{
  "head_dim": 128,
  "d_mlp": 1920,
  "norm": "rmsnorm",
  "norm_place": "pre",
  "qk_norm": true,
  "attn_scale": 0.114,
  "bias": "none",
  "init_std_down": 0.0,
  "optimizer": "adamw",
  "decay_shape": "linear",
  "final_lr_fraction": 0.0,
  "batch_tokens": 131072
}
Each number is 500 + 25 x the weight over its row's rms, rounded and kept within 0 to 999. Layers, rows and columns count from 0. Numbers have three digits each. The size before them is the row's rms in percent of the matrix's.

# layer 5 MLP up, 1920x640, rms 0.0336, rows 1885-1919, columns 160-319
099:492466487505453470548520474528501535485458581501498476508473519493484481543521503499510498513453480510512535533511538521499514507491535492490512534461496503494521497500489516564460520512483500527516496508512512494470496470435504492512509466538499456503502502478441467516484541496501506481579523521475460513516473479511516470445513520454506495483485485509542479414509532516467502498439527492494476497528500488461524496536543492486516522507495494517498548481508533509523496453508509
114:515502504503464487490500490462512521486522516512522489485500513501461525467547500506505576528484494523502484509435500519551472543499488493469505535537545467470456498520522538486459513494530525516479464501484525547470476504474473502478548452525472494474485497472540469525493445522506520488512508488495500558503500482456492444524484471507485505521513506528485494461488522501486501514509493537484514471498463509502541504505524512498521487481439500533511526473529455501490488484485559
099:527502528500517508511492503455531565511482554494502537565516490504484492490540505498554495534509510549510498492514464532480498460444493456520480459493514461455522492520506484508509432525483508497475499521490490528510495528484489572456498520541514512454502501500474484492515509474493485524518503507498497485500490538521485493473508501500494502504469476529501531477522511476514529420495505478526506457504498453491486491484531446436478478514526530530504506574494472504479475498501514
096:473500530500480500494532490501531520451498521507491451536511485505482500518516535508489552518486515494508505494488523527530508482498487476518529504543521483504509532463478518565523515550478547508501481506435506523486455498494463523480547448494517531492531482525526514493470511493488458457502500505443538480512454479442508462471495517465487510527484498514509525517464483502477472511537506466524517441513519521469466477521494506489466499512507500531543521500477487549503498512488515
110:544478509554503526489474531523528512484477516503501513515511524485495461485497539527500505460539481506492527539536513466505525450526482489531505507491544517477491504506469443528532502522545510527510468514470502513480471503503508519460496506491464477515503526504530537465463486456515515508475528476473511513451497479492466510512497470442468464528496455521476481487510525500560505499434467457485480471479516503460451466516526443530520497500513499507521467474456526520522489472511492
105:492492526537444515554469500490579518505523511536486492538507521487494488476506498510495589522516515506534505510484505503530498520472514476470489491516543482491493498456490529499448488517530520455540505484454532480517481490507531518469500525513474503477553448519480525478504513519531460540511481495499492491544479509478498477472547523502507494489474471516454483496483472498488489496473472508540486498523517506501515532518526512502523511480503529487514519464497471509477524484495524
101:553509513505471492482533533504460507502496513516553508498490497503488534471512487525500502509526494505478539493519535473495513475519472500493462503482529474497490481520511516526492476443482499526497495492482477472487500499455489499511505470520489485530518498478489459503492518477513474508466449482533496502476468528546491482508512502501514529508414484505486516468507511513480468529476526500532476513540558460476528440501538483506430511537496527490517520537481468494497527505475505
106:494473566516511438550535491468494521507512529519529478494469507485492493518537483549507503459508487489464490549488494491500536489481487525482472500482533466467485516548482486522506503493505499508453497481480515527502496457535460514512488482493508510452486511523483465519483470475525493526517482454460492479559490525517510500450520563482492480526482470501470485461469520516495521502484466524472517503537451513526480501495509493494465488452489525566528490482487499515486491455469537
101:526533497494486483477513538494476526464503481474543470487452506485465522550532476509528500487478490489551550483550468484524473487485506522501517487540522510501468494493534533486500508477500514505473490522462515514504476500497558487468481483480450558477499483470512497476489499504520507498461527518474496489472493497516499515532489515536545496540463479531475534521491514505515483523496491493499507501498512505529510473483503476507489487491431519450509570494496480505473498506517493
104:535467511489469512508514555505478500517495507506508531506498511496465519531485503519510528503498469488534495474510492509501490475502504467507467538480476496506490497511504530506499505492488482492474510503459519484553479503497500485482528468515509538459487496530470473489482521485514468518536502537439515540510483518551485483506516480448498505500452500516544448465451480484524509485466511468467485443516502484462467497503517498505507512512481491486545495526502494490494460509512527
099:483530489550501499506542532519508485496482495557484521511516512492522517503498520524528528516500477513511526523473474506498515464538452454482456487502491510511435515496496519484459467491499532537520519481479503490513477495491478525513476529492529521506518467508532511515458494506558535525524521539485478489465473523501479473492533549523547499512463490505483495487510495482501465500517532523509510539496499492467535506518512501495528526473472476510491509512444513501474465525489501
103:462525536552500453555452501537504512496524528491498519459542522514500510505513476496530516519507478510468511512473497515500503509474469465480463537514552482505487491492554469474533540570517508503543472491509484467504495513495503538482523520540512491497483498524476495526527504495520487550499495455526512493540480497488512466518518529470512505474508506541495507464512529495514523493540528483525502520520545513483528515498506491505435487528499549515536498500469517497449506470502527
095:529573507506513460513471523498509508469530495522514512511489499534506496509507512485505491501511474534494532498461498517551472549434503472529448493451512473469517499475499538510470482500539480501416465485498513526485468546539519472491472496505490459498510495486428511498481490488495495521540494513459501490477462517484499425485466486456452491519459495545519460485463507502506488501487535512496458508484516506506495505516483475494513521498486518463547536493505523490464474529516532
098:563526520479499483516511574521502490476518509536513466474509501530455477506489519488519487464541516512501523511524545517503488521458514522493505493513498507480511535438490526505479503478493463516495530513525473484477477484522503490522497463482488450503548464521490502526494495515500468508521490509448513487505489535490498468527543484492513531527477482520533518492487463465491474467507488477482472466510506487543506541493481501477479515530532508465539471485493520510483492501487497
110:550487505516467424469465487504504502459514517515483482506493515483487490489506517545512510503526498506537534517484471467529503520481452471474472519487511493506486494488490461504498488526545449502490524523488514482495453482484517496452541542528470484454525507493522486515471479474516469479524495481422515546472474540481502464492529475503483513488490521499533476490416506466508493482466528514474506517475511510495499495512514488476482557473510517474527479487522470576485465479479535
101:523473555501492519567496513517495485467523515517496467521459508487527513506506512498571479529513516530502485483514454491539529472534463487466493518502558480475482508517522495468532536500509518506518494491519469513499493494506555474490541457491469518487531475485522514544514481504522520497479487452506521519467479539479479492463493499510478489489505525480485466437516496541490478468498508478487495485451508514515523478446504511484473509504499484473556456472559523546488552509480516
111:491510497463458533483513532493508528490504499520496469460498517467463508496453503534478513514496527503496529530504532539489481514521534481512505504476542546488524509506493478483476519479487503492488511519507546536527517504529475536474552483491481505460512534512505464489527489480526485514492455503497481460511487490519480446481497552473466492523500488516494472489474545461481535512493522534503534497508485526482536521501510480524510539556498521498509520496448487553466466500500559
081:512498530500485492509488505470465487437515520534503536485482528512536495563488460482458533505551537506476499499560519490493471467464514507479479507502519518470510510475527499528495525532504535503477526473458505537519487468498521504503486529499514536489494522505447462523548498485500437529526465513499497543490497474478479508503548447491508502481485471521516520531531494486490478476497485497485537534512507475456525495511526490520527509512503473531483478482474453516519495489502506
104:523470477499492508496464526506532492522499500497528498499506501532488499533465562499504498510509497516490531483539530500463511469455511465444510492471524521490524510482522526511504497476503513480506471521492459465524464476514482480498476485506500509532496453470518508508443505471477511521522456495481537553465489510515478477506465558503493476511459481514490506495526487546497520494480516516493501457489543501491502510502491491486453516452445523474537498513483509534506536459489514
102:503565464469481517516494519520494507496480510500473477503522506508513494531513483508509560526463454531552511523499482505487548487540486482486498524549499506507476565520497479497452492486492564561468510499435514512513452514509508442534487501526517511536493433497472468522506498497502511504470487439488548493538482479495508478479485505457494509532502521506485533476481538449490497455510496482509498533485476456528502490503536513484468579508531474472504482493463521528498479473480505
109:496525559516504513511487504486543520528500523456539485495502498522484537514535525502517542559495461488532517546516504507498517487501525513485457497466477508470460510469490504503513519529519501535512471467504448478480481511479532518480517447531512502499491499464493538488508475518525471484489521542488473484538492525528512503550469509487467457549476498532451502454511503495446494489518530521502511495509480532515475450524494467559482508462466516501502488505492488494514505503482517
098:523530536492469461477533486488508507563471480514522505516505513488526524490566533516537532511531467531474531530517515536526556527542519536495477518494506434495506534497503521462527524529518488516500449509468472458486541472484509458517517468483470488529504434492505556511488465474531498480464522486477494497502507515483495504503484490540501498506489504490508467514498503503481526482491545523478463494483519477470498500509469456542480517480473524508544525504504508473467538486493506
091:493477488524523493483513523496489475515496522516495538527511491492507541465489516480519523498498474490482519480508482468503519417537492480495532493526480536509502547475518498516518465496464484513512521470516461506494490489455467498534478526510525465520501531507502495504510508508537495502510508435545504515527492509485507479499518482498510495538508494491482514431480514491502547495496518493477503510505484499471484456529501485505505518504499529511509438539474494481489485465532470
104:501538498503479456460521501493497486472513543536508470484479538493458511484529568502500508508513521519553519522516487515508493464479461475476541568505521470490503485470517526517504521538513476538487483523474498530506485475452524519516509510471466502492543476463515476493519485506478511516515465489493509473499501500456463493530495521527489505517471504530541512530489510482552456520503540491495479522458535517524538503508509495485520533542499487466516522440514474512479514484443499
100:526554496481531504471521469505541500517498492484517502524495509494471517534505532501529559479537500519495484509521444508493478521514493507522494522465492466479468549512468511472511506519520513486516453508481509554518444475508516501482515520497500513507527485484515515478473487504525461505486499479476483534479494510480500474510511532530505509478520507519515489511460468488499433520480492522518475494519474531541505507538491455483499528528515538518510491505477508544488477454541513
097:489521493520489490503499499471520505525495496512498521494468492493484547502582547573541515457506462521503549510510467513498486475488492523504509478517524514502508531509485506493524501502494537534477489516503513514463514514487540480497449504520505513508503484518472543498493528476520496543509524519524475512487488451513522464501578512492456473534542502525464470462498539506522486511524487503522536481488522517522511503506510497459478488476464565555529497498519517523483529501471491
095:513494542527492453492487470475531522474489548510558462493504502465529505472538496470544547508498495490539543460496528510486472495503456503471498503467517504484502473498510495518488483495523496504512529522473547532499516488469501519504508506502487501485504502518495493495480493498466492541515433481519507519499461530482538475518509525555461441496486521488511474499503513522457493496499502441517470525508467550479520544467481473463464500465518519474476519497519526468511484454515534
089:539475513473489443502476541473553521458531492500473518478542501503498526479550505555458537521527451563525507511500490522505491505527491509466477500492503487497534478496490490477484455492520504479527449474532507515517478481515538483509494515496500497480489444496434507528499528498489473483506472441508470516471473520518516492528518491529506486507511470514505479477506501488478501496425455528548496515538496481469511506519532462511481526498480494544490510511496485488546465507511507
104:477515510537476436455528545529497525509536510442533501454512522546534490546492536474532500516484482503503507495492483501506495515495531492454504515540506492521504515452471488487537512538485534498490474501444511502569484503461529495475498492503491502496499482532486512471445464471483542462466493507442490509523495489488500496536478497503518515524522552537482466484517527491471476525495471490524513538503447480496494517523493466505490517524468511479553486483520510548457516491464519
096:502482473530499517472531517478546540481514492465487516497464521493494506533449499462535504512489550488498528497541453512520528455482496479467496478482507481462457537500519482517525441472472503494501502471480495525452466531502533531560452522471483491505485471462515505497465503504515496518525472536498540517477502475464466514488527502475518532485488488493442520497511511469474519516496498506516542473517468549477508504499506499458507525480508507501515515512507462499431488472509538
107:519533514493476492503505491459560502475508487505486499476522498512522517472511498512518520526474484499528481541533519509518517475508507464480460537506519440511506486480507525508500516465490498483507502492514483485446505486494486489541521489528505482470496514510462512512441471467539446448480478503481533514538510530484514492510528483485481502497462536496482528485463497426507480454466476484519483520509515509486466521518478493454477525529475487531478485493482486500502511555491453
098:520456483518488531505485501446498515453486513508541465488450493495477502491471587465505531537472524513518520486509528481509525469515495508528507486515516492441474499497479523556515538518532511500489551513425526476479467471488476529498505518518509510500517456512507537448503453454529485449556524546451507508518451518502501475493455476526486502491452433478478487500432510512490498516474527494520509484528499545514531499490523501496494519516477508475468508480507465517519516496531535
103:532480539553481509495500529493553530467498525503548547521501502508512490500478466490517521502496517514496482487499489511513481505510521508480517510511479528461490510495553506524542488506498528488510513457481516447479473501504537522493450531509470504494504488459498531511487515502459512495533516501515506512499458486489476534540482501533506510485453535524469516510465498530535487487482515505474493473501484515487492502494479514472466527512487524475503531547496492521481501539500536
109:497448527518475483497528511452508539495480535494534451520503526482509516534486531523534551507506453480534520531557431490463536518477505470501500501482478508509502535490499471515515481506534466495452472463467535492490515480459522511538490486512508474512496538489516530510482491460498494520568488462514518518481499508466491504516486464479457498502485466529496491495485469520552489532437509520514476457486526488492516511542523457461498501508458522508528517542508466483471467501548511
099:534500517483497511523471486500543531517458481526509511499521537531458517536515533486492548548528456532491492534485540463497480574469518480525525521471494448470479499502483506518524476605504534487524497470467493465472474510453498532495484477549510486490523467503475473521527457473549511524488526491469486503554478475500511462475458492510520506525478500525539525476471499448529528512509510488527512468548501507512498510496505482488437511517521538479501480511506486568513477504471498
# layer 5 MLP down (transposed), 1920x640, rms 0.0262, rows 1885-1919, columns 160-319
102:500491485509515468467511511473528477525487518522513511510455496494530505540453506496469518520470535500496511483496472508518511463510540512497528541483540513501492527505487504536510535534518507464472457440525493502523490519559522507486466488498476470502481467478528511502517487490482549516547507494500498479482530535497453568497548508468530514472517517491502510474497539496492471522483516501496522480529499501485455510497528514515535549463459486483505482541498547497494548528517497
114:503478511501519466531503474492486504556486490466523484506525481494458479494465536495535489510506520511504528508494478489514504484501454461459470529515497509504512427519514486566456512476532513450507510491470502517476485495462493556501496474494558534476490460520486525529490503514504520501497489527502468496495490495459501505471487535550484532481467515482496513493534526459523515568523502495448511480455465509461503455509533509493474472479470465504496525516513540461506497499521525
097:528463563529483537475498521522503472508512498489533539459531498482520469503525512489501520513523457463487483461490525514475533519471474484479501446455515505484473513473487502504498513490521523460525502511510462479510507472527501506520461499519456528471514517534493513508513497485516452473496491504480471512521491490510491492491457471515520513485471521477526454524472480526499493493480528525510510527525514486501518463525486546482541483477455521525501516474450489517493513512495489
091:501559519543479520473532482497515530522464549489508518515510398538529492525526475514506521486481517504507475523523474498523504534501485523452496479507528496495548493522501495496493476531467484486520458482463482531485472511525474491508490517501512518508473492535497487541560514485460509490472528502494484512461498529461509538479513492481491474499507483451550499514531471468489519542511498510530508527504507474492518518494519462535512488458459469497490537459508553437535504485500507
109:478536492527502514494484556531490505518457445537514506511461538530499497485481507493500478525504451474507506535520502512509454483522520452520501515529500477526479507516471498512541467495515524482495483460535539470516492489506490472515522532558498493520516506517449476530502487488496532487527484470509496509521532536489467528480506497507520529520487492493506495486500499502498484523481516460502511477476524563476484504543485451440533527492519508517496522485498485529505489493511528
105:538558471503464478488553458527484488514526510540514499496509467472520528499535492523519486482525487529509484483482508485474517496479478503492520487453522514501511500529478532479442483499508508499514454519467534506471508469485486461504516490464530488478472500539481513505546521512478497470465511450514508495516524490491489492521489505463476472503515477529504481547497488520528508511494510493519482508501503466516498463509493534535505510491493496538485483488485503537457472544481502
102:531519498477493532482519482555541482505480516536510526481471421525482516529478477540511492454520525509467453530524495519488480475523489489506501442518508479476485500519530505515461520487512545497497529490519512475507459552495535497526452522538526507489491487505544501545459528479520514502554536496500515485501491505534517511489504518531503505537522480492525506527472533532467502494541496472463533488475478504547527541489497504533531501497495487525489499481458510472478499514538508
102:477553496527450514512486559464451488473529520488507465495482526486500498564547516518476520470520498492499513438464512504512486516545527489502496555485510507485469519491476491528510490511534494554508492494479513530539532489483521481481521475466492489547465529528531503487503505460472503505500541511532514497507560554487499463488484524508517508524537496495526477538512527542537475464501515458474459474535467477522500502542535443494448493476500492561517505502478541510531504501457471
104:511448535461547482510519510506511506501454457460503512483502439474516477506489491507448486511466515474495489527475518485529528471467507486503532486497519534530471490546523437511480503530485492510483504490498542485544493502513528490527497466514463454535494501505502532488538476520504490493513500476510493495522513462511471530475475514536491479511542515482511516474486544497500471460484511481495492495497508474521488463531540494483550501502520495486509447515516464522513455503502519
102:529540544535529475497540480474499539477479526514501515487508544533511460543517488490497529445495532491520492461476499545516528517531514479451537510496495474495501464487463494533516487456529468533510449469516514501518520520509496477489478528504573507521506504462491485488498519491530473521501523527520508467462472502491481525494469483508487509491479494511514488474507448500513506539508509461460521513492487468499521471468501493552502477511473481516484502502463487462496500538457485
092:517512482518521495521487451483481465511477468493461507548527474492516524525526483502504470495503487472505501441521461514531512557493520525510534485474478533500492498496511448508508481536498540484443494504436499524472465559507476535502558451496510501497471501489493501507521476515531535463482525496544518490531511468498511506460470510459446500523491480510510516511448501500521489502506509503467421507542502472460506469510454473528527465504499477518514491492502516479538467515448457
102:482475479503550496474582509473504503515473491510496497487503499508530471473517443467484528506481492500528507459522497532529484488523501491495540492523501462510543509497487531533504506503492467514461478484543501514510524462497484482480503517466483490522463540482505526510475502485460481488505468486482447558454481477469512518561496505483511517481534489481515485495517514518537539478557489491459514541527518460525531537493508486531510508525492512524521498454518497496485546522480495
096:477479487472522509494472540531493490531489520493494543525510494494473519500492483500565487511500534522481502500515495525514519478473469489514463486537467490532469525497475524464537480503478513553468499483485513520479475502482477481551524495514479499497522493495490519504477482492505469504482518475538500502508460475488498513508492513533489478503505492454499501503460489503495491470500536481480484483479483516496531476504501488486464433506547474482549485515502501516505496504507484
086:436505536478486508518510470476503519431463504485500516507472467459548535474476499457505521489465544512504497496503509484484551521514518518523499487543513509524506495514515479482521466487491493521530532493492526499533504503468505467518532490519523513481502495493501520501513468485430506492507515476540491555515463475538532529524461479517477481491536515532516493500553499515544495532476532483513509517502463504462534476524517555452535484496507487510510505505495515497500535487544527
108:507477527516495531464447458509504509468504498468489501483467459482503487497496529513497534487474495498533483489493475447513470501482470512474528514493498487467487457456488485536513442467494494477537502502500477515510494501515551478465519506505508523459526486489525468486483477502480451458535487497460508556510496541523477479502481483515523579432532554506486513480499526493491494506440510507473485513547538489526462461542542505438501521524498486512514460470547472512507460507489500
094:526532486542528522492481464499472535479501456510506501492492475474488500507514517524478470488485478502499479474504518506508460453524461503441530464455486543465457483481580508515490506500572515496509468545534490473535494484514516486504511545510522525480511520468497518491485496502515468475497505490465546484506494471491472488484524475505495538474459546503507489526523493502447522528506519477463511480456522466499534505439443532515526509502457510488482485487437522508498542496490492
111:481512501477511458479532514486489515474496526483531482483493505497527490519489433520516480514540483474473444515507481485503496476495524545523509491484498475514526536495509460496538487520548453479506497472498471481529521483549511505540469503539489454476470488522526511497513458536544506557480538503520504485486489534505488508503497533474492487467512544501474500544489504466484479497487507491534490526538502484476524490542479466512540505449513501503493472502475491514482463496467508
087:491489511463498495511489467535488510520507429495545516478491497547470488470512518475497469489502514520537486530463484478479486497542463475456487459502500479471453473511487506489504526519515448543469484504491422491476509481534530499496537537520471496494465476513516515498504522491494524510512488495493467503487513523468490516502510514496472479518535473510451475462518531497490541501480510563521503509504457537459479487508525497542508496497510474540514502479482496497486529522485466
104:524523480540492472509518496496484458477460502441519475463492520498537543499511507455532522472540499499449510523474484497475506506536530493476517501543525489501472501463502497529505468471505478529490461530509520504519551469477509492526521470499497505546522446486504448508474512447493532510477498477528510530496522476545495506472544504509440479496500482508493523537482491515477514506529478520488468535446486484504475474456499484505473522537518494473498547492522513512519480507474472
103:504476481533519509496484473462464477517502512481478479462494454519480505452512492488542489490522510541509515523503492508526464509544534484544531488522534513492500480506455482464501512535533485493554493516484533508493505524501509468456512493487535504502485464471545507508528477516513481467490533519502480541509537502446553498468514496463460482529465478522489470526484470480516523502472464527487491516544510508508487477481465496506512522545507448504495503558458458524527512509502527
106:491502497469504495457481561499476533494525498419509521523488543504516491514502516494513502447476513466500516494582533533499496519495450538507486559548528510509532503499505504497533482493556514483491505512483488524507521481476486527505484496480493512513496519517463501443484541447502507497532458499528538489458484502489496495456505517499507473495461506523498513470522509521537538500494503456431480493481534453482528538493497496522433448526504475518529537453464526496524527502499494
103:539532443481521491477510480532478510512537500514497496520541506497483473554526508470499472518468493472484482503515458532483490522509470506494529485519516513528460505479524498510469511498487449463519547544470496471483555518485489453513535516555495514512526510526472543532473474537489474505516491470470475536569459483492512498481469517524460488516526505504456473417443554478513508514539505502486515535490555513541477516523459537499515476503510467480517503497488460490530473546515481
089:493495495517477502510519518518496500471481510482497474466533556456517491557500487524447516476516527490523534466496544495465478555501512529522477485524488475460498488509500523522482497519521458520519447479478483503526468448483478511471471482465498522518508504475515482526474490495528520491514481541517520532485512493500463461513502529502490485505535487505516464542480519523510506510453505491500499490533530471529473503479486524484482517533503492523490508454514510486498513504466494
101:510523541495503521536500471473526512507486518519501559500492506520523469471477495508547484509498519523482491491511477506567481424473476506504484473500539568480520489494482517519459506545460478523490541491495522510489481547491512461489493513487516510482488520511488491524514517497503521524468479521539468524472441486511484458477508439488515538536509456537467486507510499531496497457484492506472502468480461497512523508478544506494492490523499463511471500511482475489519485490532500
098:497524492552555487501530464511480522530467477499497529515465483499536456488457493502511503485482498528511444535475493475490515462499507525509525488537493530493507495504500537530540523488513514497491558509471485518500477494461537516505443511520502491589497503534516524539503503552488493539454506475499507495468517507493468479523485487516483488512489531455478535536523464509527546481489498531515512490514512540496537499502523508505495523537511498511479497507481549493500574532467436
097:470476511475544508529465454517493545497502529516502510497507474502518528493499504447481510507570481491516532492473506469539495471471481495501562491495509531454492481517476500489530509497493519508501494486493497447527513491482471504528545478490510421531564485513475534481489486484530533497510514492493526520474472483474495502511484513508501469478517515503496511506532475534497487488485513511484493491580493507490536503496508524455460492534513492478494556491527486520448528461493525
095:515443573497497515490499517475543545498522491510506513483531491511525495483462511491489504518492486455508483535496516528514519507502501482480510484505504500510511497500491509518538509531477498536477461488512458521547497489498521494497489497514491475475536513516515471502515505493509470493503508509507537516524500489561564500538519480513508508478476527545524458532546535520487524495511518516456526522510475494511466513475515520523538506447483481553503503517449505471469489511532490
092:445520498511501513509502497520464483498513489475534495528461504478471485487498503536499457497477589495488480523550481461498497455481523530547476470442481526455530449528485472504500590484500502538478477483529442443448464511539494523509511516498500499478511459492519506546563499467529525503538476489490504515484467484495528485523515486514477509450494487479514522522494507487468524486546471493481549496477477504509492529506451513548496498464530499500491479503507493482486533504504487
105:508482501532482516462480467481511520529496473499542456544500516516541505514488501497526506463507491502486549513465506513526503522532535495518545539472498491521510522498503462470528471518532477429478531515501521540522519459462417502486504493511551510511518510524483503501497493505497503496472491481456470527561493449481504544522499553505481518531486484513481522510473489509545479472491455542472502565524498514528510488462491531526503533515481498511502502505490507485482484504485464
095:476538491496516495467499480505490505519489445478455479469517495509511496510515548505489487489538485488490502438496550477512535577552458509501522504522484519515507520500473521492502503498485519529459525474507505455520503484489479482502515449526520508528528453469485538488482465555528498478486495529461480533511522475469493486523516463457534501539550483505512545488517565506539528518515481492541525495498495489511477530503490492480461471508497512535551477482496484516497513504478502
106:548511511516507482481492452468523522555524472522463531498484581545482473495504497511502482494477483483564533498473471494494487511480518478508525469526508472513508486508488526490474535534469500511514505488470464462491498511525504487514532479469496504495476467446470554468499529482442509481472496479476496510493493491521496510481508506490492518510547483498483515548511493525501486496517480519492510484489458480507491511530549474474512500508479472541508499509470496506468501536483505
102:541503487498474503497498539455478489502532500514458524552494471482505503468503513473522520483458491511526477499518471559522485513497499496529503495515514530483481472492459521491452505490519515457495499525521480522511482472482574460449467478511491530491502475514491484524512527495519508530446579539525501461476486449498471534488521510485500535531475510492504480478503449521501507539549521507504498516490551491521487486539529503520535515516491467487523501478500513465479489511490504
101:495514492466505516492463498495502543488498470457503463487508471504540512527468491477468507500514469482498483509460508509499514549508524469469534505494529544458488511493518513512529489483499496475517472492438540487545486470490481478509484497465526464467484487497458489513544504480483499475496501514498505488510507499506523493483532509512481512527531523525489511518501514548473498505490525471540452507514512549544461513513496502488493486516502556601442509531537493497547466483503547
110:476491503518509540534492501505530546526513477504524446489496527511538464521551481524492509477500542462529484523470537513476463505536489506466485509521483500477504507560508494529500487501529530524496530512491509496468495437526475489517560504528437502530508479515549447499529481511553531472486514516490502481504492513502513510509513504470498521486485483507464466515506561548484467500543533471510484513500509484503488515504463513441524505484517490491496484488455507526522496487533498
105:500459520502531493470488494480484480487532530506502518504491470474481506523485516519491552539463505478497505475470523547526526512509440490524529527534472493511507516448535487469504485483432487551490515556539505495532482539488521452491483506478498546533497488521499494479483471508516495500558531504524511516479538516495469466513467473528490505498527460504547532487501459534479487544491477515498519478519501467506466467496539471528532485473549482461522513509444525483517500491492536